config.toml
hidden_act = "tanh_gelu"
norm = "layernorm"
rope_fraction = 0.5
parallel_block = true
optimizer = "muon_variant"
lr_mult_qkv = 0.7
lr_head = 0.00657
schedule = "wsd"
decay_shape = "linear"
max_steps = 10608
Each number is 128 + 24 x the weight over its row's rms, rounded and kept within 0 to 255. Layers, rows and columns count from 0. The size above them is the row's rms in percent of the matrix's.

# layer 8 attention query, 1024x1024, rms 0.0446, rows 679-689, columns 704-767
size [104 106 100 103 103 102 103 105 102 101 110]
[[108 135 163 106  92 123 129 150 126 138 129 113 191 140 140 153 143  91 121 113 138 126 137 141 163 137 110 104  96 130  80 113 118 107 122 137 113 151 107 134 146 134 130 106 100 106 153 137 151  95 118 112 116 106 122  93  99 189 126 155 137  88 153 106]
 [130  76 138 148  87 165 123 123 128 137 130 152 115 160 117 148 163 106 155  74 125  66 108 151 176  81 141 106 128 144 144 126 156 123 144 149  92  83 121 119 119 122 123 143 123 107 157  72 124 127 128 110 103 162 124 119 138 164 140  90  99 167  99 147]
 [139 140 118 127 121 108 150 132 129 105 155 118  94 106 162 129  99 141 135 148 122  94 103 142 145 126 108 110 122 139 129 120 135  82 104 121 149 143  88 100 113 108 162 116 137 128 128 110 167  90 108 140 126 138 102 118 133 120 111 148 141 111 127 143]
 [137 142 105 130  91 139 137 156 131 133 132 129 148 125  93 121 102 170 125 140 133 123  79 158  83  93 123 117 164 125 132 145 146 106 147 139 114  83 112  88 128 115 167 118 130 176 157  82 120 117 135 129 135 156 155 105 170 144 151 124 108 118 149 122]
 [120 107 165 109 114 122 145 132 156 129 170  78 106 125 105 100 119 143 111 126 125 133 118  76 115 162 141 112 116  73 137 140 149  85 123  84 137  95 130  84 173 146 171 136 138 107 151 147 146 128 113  71  85 142 133 109 137 140 151 135 146  89 143 118]
 [ 74 136 117 103 137 130 128 152 153 115 118 135 169 176  93 156 158 145  96 156 133 148 143 112 155 130 127 122 102 102 139 133 141 112 149 133 146 104 127 135 124 117 170 131 114 112 124 153 134  72 126 127 129 160 125 124 150 122 109 103 110 147 142 134]
 [169  84 151  85 128 132 140 127 113 145 122 147  94 148  93 156 148 117 160 133 122 101 123  96 143 144 114 127 143 144  84 111  87 160 117 175 130 124 141 140  77 130 108 168 148 115 158 113 165 137 126 106 109 125 107 119 120 130  94 139 123 145 119 114]
 [116 136 110 138  70 124 127 111 103 144  92 142 122  98 157 141 125 158 112 132 153 127 153 150 180 165 118 149 127 168 165 151 152 102 152 104  89 149 125 146 152 116 111 109 116 167 120 113  98 119 146 168 140 108 132 101 154 120  98 143  98 113 159 150]
 [129  95 147 142 144 134 165 100 115 130 122 134 139 152 124 145 154 121 170 117 141 153  89 175 151 137 172 100 138 117  70 137 141 119 159  86 125  96 146 116 131 136  87 121  94  84 115 107 113 168 122 172 193  98 119 136 104 140 160  99 138 111 197 107]
 [123 156 120 116 147 106 105 134 117 150  97 166  87 115 139  67 135 120 128 116 113 134 163 110 120 157 102 153 122 133 161 125 133 145 149 140 168 105 153 116 103 130 170 110 150 111 123 181 107 111 123  90  90 153 106 119 134 124 133 128 127  81 127 101]
 [102 124 122 145 139 134 142 100  86 141 117  86 136 132 127  98 155 150 128 135 132 151 169 157 135 163 135 137  97 174 163 131 121 140 125 150 167 112 120 132 115 111 128 118 154 129 122 142  95 116 128  87 141 109 115 140 142  94 106 130 153  99 164 132]]
# layer 8 attention key, 1024x1024, rms 0.0449, rows 679-688, columns 704-767
size [110 105 106 106 105 108 106 102 107 106]
[[129 111 145 130 166 126 144 114 106 123 116  63 158 146 164 129 113 117 123 151 119 132 116  93 152 149 122  92 106 151 138 114 105 126  78 121 110 134 142 106 139 139 136 117 120 129 109 144 123 136 114  84 140 175 132 106 158 152 154 125 112 100 137 124]
 [154 143  95 136 152 200 146 114  92 127 163  96 135 140 131 119 116 125 129 121 165  97 122 142 110 136 139 117 136 120 166 124 164  57 167 130 134  90 143 171 146 127 131 129 114 130 138 101 109 113 126 138  98 157 159 119 108 124 134 125 114 124 108 164]
 [135 136 140 110 150 150 136 133 145 117 188 118 112 103 146 134 110 121 148 140 123 115 141 125 150 135 127 130 104  98 163 178 111 153 116 154 165 116 105 117 133 130 134 138 155 168 136 108 173  84 103 160 168 142  68 105 122 135 160 148  92 134 135 101]
 [ 90 104  99 126 148 130 125 162 150  88 151 159 141 103 102 110 111 122 137 145 135  76  95  92 129 117  96 130 129  96 102 128 127 154 169 123 149 118 137 139 114 144 155 120 118 154 149 106 175 154 142 169 129 137 158  53 136 104 116 106 158  64 116 113]
 [130 123 177 117 120 165 121 130 129 135 132 127 144 136 153 101 127 162  96 135 148 110 115  89 162 130  88 143 143 108 105 106 130 123 163 137 126 111 119 123 123 122 165 132 187 144 157 151 119 122 111 100 105 139 126  99 127 123 167 157 129  94 160 140]
 [117 172  88  91  95 142 138 104 161 146 134 158 153 167 116 137 192 134 121 119  93 137 121 164 111 124 164 159 122  99 126 150 113 101 136 116 176 132 111 131 130 110 183 114 143 132 111 189 127 154 137 131 115 122 120  99 110 180 146 142  97 169 132  93]
 [178 143 138 120 152 100 108  84 140  95 149 134 137 140 104 126 140 120 119 172 131 129  77 104 137 163 102 131 113 151 113 126 138 163 180 147 135 111 125  68 117 112 142 131 137  90 141  63 167 140  79 134 105 134 131 147 118 129 133 149 122 122  98 116]
 [133 141 135 128  87  82 119 111 172 150 127 120 141 106 142 108 160 142  92 113 120  28 120 121  94 167 106 122 150 154 155 136 133 144 126 141 114 148 151 124  95 148 139 104 122 127  94 158 109 110 146 112 115 101 152 145 144 131 133 126 119 126 115 132]
 [147  83 135 169 133 155 133 161 111 136 132 134 119 109 114 116 154 133 153 104 128 169 140 141 105 138 104  95 138 114 126  40 163  97 150 124 135 134 134 139 118 104 106 175 100 165 122 131 145 114 157 113 145 112 136 103 139 165 114 105 162 105 135  90]
 [142 145 105 161 155 111 107 150 128 140 104 103 103 118 131 130 135  93 125 174 118 119 166 132 153 133 121 120 124 136 102 126 119 124 137 129 142 121 138 104 144 127 157  74 139 120 127 134 155 102 118 102 137  76 151 164 133 156 130 121 124 104 100 138]]